Each number is 128 + 32 x the weight over the matrix's rms, rounded and kept within 0 to 255. Layers, rows and columns count from 0. Numbers have three digits each.

# layer 7 MLP down (transposed), 1728x576, rms 0.0209, rows 1498-1514, columns 384-575
085055100151116126119159149111068115123134134148173094105094153211095104109063118139100191074136152069086170139094084161127096169070149178130090217100062182169132138121212123127056085096156143083034127049174120094194149158105119162100155159113116144097147098131132180123135056133110147203125080109139182128170075141151119164136153076116116178120088176103104154190159143137118103123114061125137125093112121096093130176158144112197127147111061129142153153153158128124117169101114092166147216129109142166043108140094150121060110141208176149172111115168088065118164125154114115175
167147161183116131099128129102172085113149132130141144106095123164086173101112085095144109141080105142147125125119099102134095091104118141141094116115164156120091130112150107090164124171155133123156144144130153106152119102177115160207127112136101151117077129144117133088135123147117094138168131137127128147099133165129132114138106156121142115154094110112145144115162142149098158085168114152124108147116132106141147120178157147109126124125098155110115131104127118123169150104126101130127136148133134105133108110117116146120133127121163104089081156137122114147150127116162143156
107098079126196132113097174076100133172204149100125077103131160095181079138142144156148109074137116146123132153089168089171157091160119033135110123139155121177162163144151129158060066133084164128075134088172103139142123127112085087099203141166124109176117145122143143174112093148173057072144165126122084098094139127132039146154176151116112158168156111159141101124107175182130168137127197116095093149097139151101149118104163121165082152198159095137105087097175073150103141102096094183137122183128174099136210139124129135165182125053108100120086129057027084169094089121131193104
132140132158161188126138102093120072117134138144088096186129111110105107123147174138196095143084136117089127094115139129055109127069156107161176165138156154135071137143066086108081101086135111125109145083114139107159110142093194136154145067206180170100198119160178130172105129163130158154107145154083115150125138132150197161152079148129147134116160095116179084126131094103124130050118164100113162187092154103137125132089090122107103157091140090117140168140102097151120131121137121197149131120138133179133191090114141105147173111157202188166060128173101148120145113066109114091
089126168116103106123125188134173087130122160206085125111084101126146159140174154136128154165120123097134108154152218150157092154140144158129146162195129123097125088127130116113128152140128100148106108113068074090166114166138190116107121162167147117149130147139118128149121106183156157128125164128158131123116116072109136131110115165104088086122051101110133128132018130182061105098136126147137117115154122141130107099110170118145094154153080169087141137150107101160130104104152166085166169143142136165116135211093106155086147128139157125101125161145128124135190163154088121090
122145121146138174150137140161149146108076095154143128090123046132174125134083099157090144125101122170121160087080084157111127158110093174087114129103087094146147138107107179124175157100146114124095122172101146168131164107169153147124151073119131177135126153114143151203110112098120152139167078146139097164116154091088156132104083136125154149111097107107110103137139132158118086183146140079098045093122174114148116099140157148132154112084085138127106120130102130113164102101107165124159089155138111151118184073140096144118092141123154185117091195121119143118116112117152136190
110089128116141079132113111155142136099153115121146134147087086143112149147127183106108099139105119160133125149120104131157129135101119063160129146091128156136161127103104149125091126142100151126107138095171121125163112106164131084103100080117144158112123133104146098176137146126148126118088118122142125161157109130135120150152118128098159138132129102147104102136109128108101118112157133075116148091121132118186135121150128160117121091145077122129110126110094131142139102150145064133123113121124150122116130129086122110107147162112111116088121143151099148092139107109102094124
079128097118166156138123074134093105140180139109146081152077098145142115140149165152134161113131163114138183114121155056151128096112084113162151093098109110078110128133112131106087082132142128165089113109063106091143126106118114125071150132144163205165110129178096144179111145102187099099122144113106102090113111105136138062067107099105128100101143099073136113087069144115117109101098146133151167149135096130173088119123115144126085134178106102134094178129119120168074072128117114129142150173201114153113095182052122165162114115125122136127064146155180115075099157184121160081
104161141110137071119148130134101128095173107120142141084103122118094130174130084136074129184168110177091144074166139110118121123114165162191127140090156123128135140160184110085109122097119110100154194114143111188107109104164098077149116191105185165110146140146137190127127172087112098144189145179057138182154103146148143110144154137145169104181112114150121171125046145191210163093130126109116121131119178112184115156168114162106129099122135129200120179193089080144135112184099137100094099122111116174095139130115162093161110106139147177103132148110132160155150144082099128098
165147153110076155076104129128152151133124096137194196148074104092133123193124093152083160088103111109130115110108121186125130132104108108123134105103191134106109131131151153120155130107179100100138121162106172079151176125149155059138103137161135122096154132084131158140093119161122065167109134112092145072118093108104144136108158111124178112087144165124126100158102160145092137186131075116118162081071158154138172113177139105194148121153165120136141144122106151059187152074122115092166163115154070134185134145100097136086076139132110132114148137082143156075054103085098114129
091153123025115108127166092143147130107155110118103147225110155125125101109183117144137077136065123131157156151108098112134115135143121101121184143123205200192108124109030174112135135112171125158114122165180022169141151175136099207178118198111118078130106166177104084122107132117132116161057132136169142133124149117174139094101115167097098134144115112104093220160093180124168120093144087058151049094184095137114215162155189083110145127145210129129074147098163134112150204151132095091094154186160068202155135178114114106119182176151058113085121120133174056105159159090092089133
115134137130142098050094115153125083154167114132148130069171155097104129111103160157119129110140147142132143073152117161125089122150083129076134128091074139128110086124123101130102169133117113140142091124161112121187131129156145145137102151141119136138116148100106117091133061157120122127161082135131125105188144114138130133145160170129165136126135128100125141113180133144091148097107174142130127090136107047170117171139092095147146151140101125119107166136093141108114125153132142116133104112186165112099088148104145155094091166105102164128090173140127087083115173137145115130
066123150137054122146110136136152081077116143068146119152178100161163162151149138147089108140148115166149147168088098169058120117158167102170148098125139102156134138114166162130096142146153107046172139162109149091058093159123145069116101106115127160161107154134095115182130128122117139135161083123157214181058110149089103119128143203116173172145141102107112165081067100112092120059155178150100136115104132172127074160109153139081111171166167081089143087166106130127109126129111146091171077138128092121157151096171081130200154139194118176128131170132126127150132120118105136144
155113129141155148169124118052095170152069176098138160107117122151089133158162124174191122120139131158110066124088099148128135096157123136091132144199117115106120132089148155122109140122139149110142118127172150119142174149144163149104156068142115112135126122133083124157143127105094085096117086139140156117118161138152137098102115064140096083128133126112144144079108159111145106119112033112090153123103092104157057134115103071105152092108122165124118150056075119152138086136115151142119155136086084121074156109182119136165132108172157092120181146163091136125197120154186131205
185135117097160114110138127117121055138128121126095120084150139190090161107145063148162093052180133088154107120103168123115114169142125124130158103156174100090143108125177191148096104204115155129178144130168140085089120155066121117135147107058118090138075181116175105134125181139160063117118096133130102090158139126059146173198141158125107145063124158161112158103087143156067075147124124079131191095094165201084065051197143088117078152170137110163102153151117115146121096130149172089139177048109129106183109105075080085125133135115086129102082161113162142085049108176130193126
133101145146154111128135179117102109195075149209170089162161144119130121138113100117138199094092140106116115076139104161125109158106127128129162123104107103133101126106114164111092160154097118087097140167089137160136165160147122149123156121134100118130156115105110105152100134096049142141157111145091055134154079085179148163148046034153126128189079122151073063072115184130112126135157125105118151155111116100183136115105170085132097084142142188135132097143146147078162151107159127139173139145111091127166084198140150135115077169142135075138138108173133153114122126096135114138
093136157118125128128117094213110137178117158164159085157157122061097150111150078106057137087148180106078115114151103178095128151115150138126097181164164208119187137126159115147167132135067137092163108137134136153121122078126089100161134142135163098146146138104126151148131086125110120129089104121107128098118043079171110138114117142175079113188134114157090030127150152127133117159169114130100073136101127171148084145131044142167188103153157149102176147131108146088096121119098104074186125180074160097138148156051158014072139140139115089158149125137160137175160138091174131147
# layer 7 MLP up, 1728x576, rms 0.0258, rows 1499-1515, columns 384-575
129069153127161084113130077163123166157092113110145150115196124137169145123139121157182081065124106135105138131180182087121092120208093096093111112129158131131144131088124136170091102094136152071119116100130129106107119155065180117125104152131143137140154121124157139158109106180137120156132107158091119087096132126105146174144128131147122166140108144136160147130134146136147095144101192149114170105130086167124138127094119121186122091121119115114111133155139162136112126097148161142103142102166112148131080143120162127091145110112177170178114169117185109179105093117111118102
164203173075132138108166167108119115110112066077155206130100118105143125147086156118108086167140079127155173169154109126109104175131109184131084093150128147124133118132103159090144155143094166108130138180157151081185160176126080089103150132101103092108072140145143134141102083185108179099124078112139146170162078115124166142153074160081138062147102084132096137148137126145090112167035124161164163185150090112155160062068099116120103141113118134068125135079207144217150107123077122109136096153124095159128124194148134154129116133172089161174127144131119147074160118132085111161
123071157098142126098067143152088168135070128125156098116195173160088138136055132109179119103171181114140083104156138132116131110202152173146165136085096112154126135135129169147156097167078107137103130167095128162135170069123135163129122183117116132097106110129128118130174120141124120157129132202113107139101095148127126061149097063176148138160088123123121138102128165155091182192142125132134169123167158167153118163106072099161095119114062157152146135136128139164066120067066073100133180091158127153161120144126147075137199104192095151142124068129067141156134107143107148119
076117139128122125196192138173107120116105112164101159129155143163224055127065206103107082146133106152151093157158135139116174087131137116129142192133134146110078126099145117106154100127156091093138130103113163171123120164142065131144117082104134161098163188140111138145110145118106125162138115093128086066047122115120179082150156134089111095183098101137101185144118079136198100121157166108142135202106118159090136152152127084129101139149136188112104205151119121195143130106139158131141128142158133112121097092115116165081097094080141131133127129149062103146096131139121063126
103125141105141109129137098111070087135087113178124127121091170127169169150111146137091122129156130107129154096118156189089166108142144120099127129129121119148079087167118151161108205153118190159088106103175080105156132125139153126154141131144073138177116091115154136123131168143106133103158122149186104110135069092135070093143163119125134170137142133097123103176128123114124103116117154138124124093155104127072122157153121130173058182148137112144165112082108212186111191122077140138133141131191135121045120172108148195125136068147143129121105142172151126154145104135074140076
146106164184121152079142119130145129177106135161155092168169164114164153126089136169126083081145112132162106068188110143153141106156143171159112159105114139095107159197131117099124151105115127095166095108140123090127120111133099110143099140130151115101159117118170126091122130140137147083122143143124114149137093144106118130143097100155094133179132244116148111129143189093122155154138127177133147115116114096134094114094131103078134106130101097144108082161125138158084174131117187128127108172169112129075099193121111088078136104107158093145090086108135128120112159101148120110
118160142086120122176184156048100118161105159125112170120133100119159093181015150144118137183112101171139093098132111101133177120104091110110146178166132170189130186094123119128102185098121121119089163107119196111160146119127104090197124158075157101114134145116171171173128103101107154173160122166129205141110195148132103104121130126064105142169161141138136145130147106093154183129132139129171159114153172093131115090110069112129133083124101168192090063125138193110130173162137125123122133145128106111179092109153093103120142120115141170110133112110127174113141132176181115167
149135159151104096121082135129200119107118158130112034108146137187179087145133155140162110125155116110093111096151120098169076140152141124117090145122197136121144155018077139094110130140140116079149126173106125115143099138177131156146125117182112140162066062085142088129140106157197119159096205215151123110115155096093083103113126085117173097208121132152159143109099119111114138083088126096144159158129117164097155088137127154127107164128114156072099165146163134165114135079106148114199086111074125145130127140149134184142149137118061087149134140150066121201163135126105097173
099107148221140137103151136134125113142116089129116142136120110113153155152161188127121097179130135146117148147119125151160125074178127174099165133085153139112129148116144138129141138151125113152128129086089141169109122136153166140191152153144154112122179156132112110109138109109175155119127152120120112111096102167153144116102115184171149141145115127115128113155154153104131109069170171105125152166097163150135168134085089162123140160094105135152145117140127142122149156088145178142113135117145180130138123130165140093177180036031182104164094077142164202108154076088149097130
121097109145119130114081140116107144125113134141111117099150142165081176105127151121164124142187160100114149149141108124144089143122158161094129157187165132158067133091113096128122177112083117146100132112118124178099124104104088108111072100104135107154131105113115212166169131129134097138139120125154112137123133175100051090096134141137109128119108115105063171117104084097090150152169140151080130127151065109108180147151040163191065129133069099117164169128036201127176126078146162111140123146151112133111139157158129144155111150129098113195075135156140165144144145147131147120
108137179138168121094147112128092127150096079127169147133131104201178128131079123108125063140121164122089146125131160161138156105103116122163112131153135111141178137073119105070158119136132163025112143096143129113091121137127048145157153159095118140133112104135132108155126135148140145131145143091152088117122133080105146126161097044172179140157083130115128152138076143092091110147067164140057133163124084142165124174172173119116086113110100190161164144101109182143102093095087139120188174136160077149160106131155116102155112079129166133126123134152097172111075121147145161111
090123096098130123127119134163126113125103110222146128124168131110119142152126088138036181118106115182118135076104222067155117158136100156143142143147148088104141141141087089095118103123083192060124128110106102148157142108119097100085108131139099123184177087098163118097149114131073117171148140171153086128109146155113095138191145062159067096157133132137111037132060127172133132125098115168178160123169104106132140105129076163165161129113093153185180138104117168145145089054152166129160130132177106117148092146140064128073128169091091140133115171133093092088104197104160129158
149157131168154110106156190119099078111166060104143085124123104145136192130095137122158135205143154067160108089086112120154086131156148209165149136083144094076139108141133132122109116138163188236080138131100170129104108128144049111173083153113137125054119107120062205157123131141182093142116100105130106151114127087139133119119175155141127138199147100074161171170154174100161152059185094147136141137116079152128176117130145124132127111103154088097166089124176148137124220107106082110121101119139143101141141132161067155107149121089082102124161049148199124078137119142051157124
107147130160115141174086136110114150107111092203131088132141163151089107050151089094115101077136170109069142123102166130138125128167160153104162163097114131134181138125108109160144097130110107135088110179183103135142134140178174103093136221162091086169073090126091104210163167122158096125150135129202154070142124146110090135158064052172107108169109151131115082112090102093135153108111101106156104106140123174142087108151111145121151129128118167109165151176132123191184143156111064125198132149146121110105097177092126138167157080119142069139168092189086166085122172047161107097
149130144099175118180117080083134094137096150190114138116138125111179197129073169117136136128176133157073163171138148135173128126128127155091118148144181148158162149130125106152170091135124158146154127162141085115060114121181153146136149148083109125164096099139104169116173169158188120136100195133136100054073200101149167117068188149158147198086112133152118155139068117129151149057164150149128078128119167179051142097111059142131137149174054123143108153113118110143120160138113165140148154124155110141121124125105142148098200126083129095124128100134186132174141108099086133099
069129106097105145103066150127146074100142175133124174143156181095126111137132113061075135146118129149192090115172101083100133115183121129091148115101088212115152092168135097120140114145129153184075172138089098136128139183157106048120132124115155100187127180081106118144122165116118117121040214112084110113110140128079082104093148127147171105127114164140177036155175131094141101118051102181106092116095104140102120080111139130122158152159141085126135087102151161120108144114125095107213050157105210092135088216176105152130145148100089097122134149090139097108224136126112133174
123125134162118165137078106130113145162124118205102104061120141193131154090048100078158124124118153120113122127122159093130115121168143149138146137088134117143122185139123116142149123146063093087089151129120141067090145108148164122101138126120160046160174161137128155141134063156145113133178124105140141140122077125090152093159125073149138144134105138137174132121125143071096139142108129112157125100151067082108111115167132111151116121078146105168135119088103147143074131083137136140168139106128104083126098150093121115094148107184124140128121113142111130150091112100122161094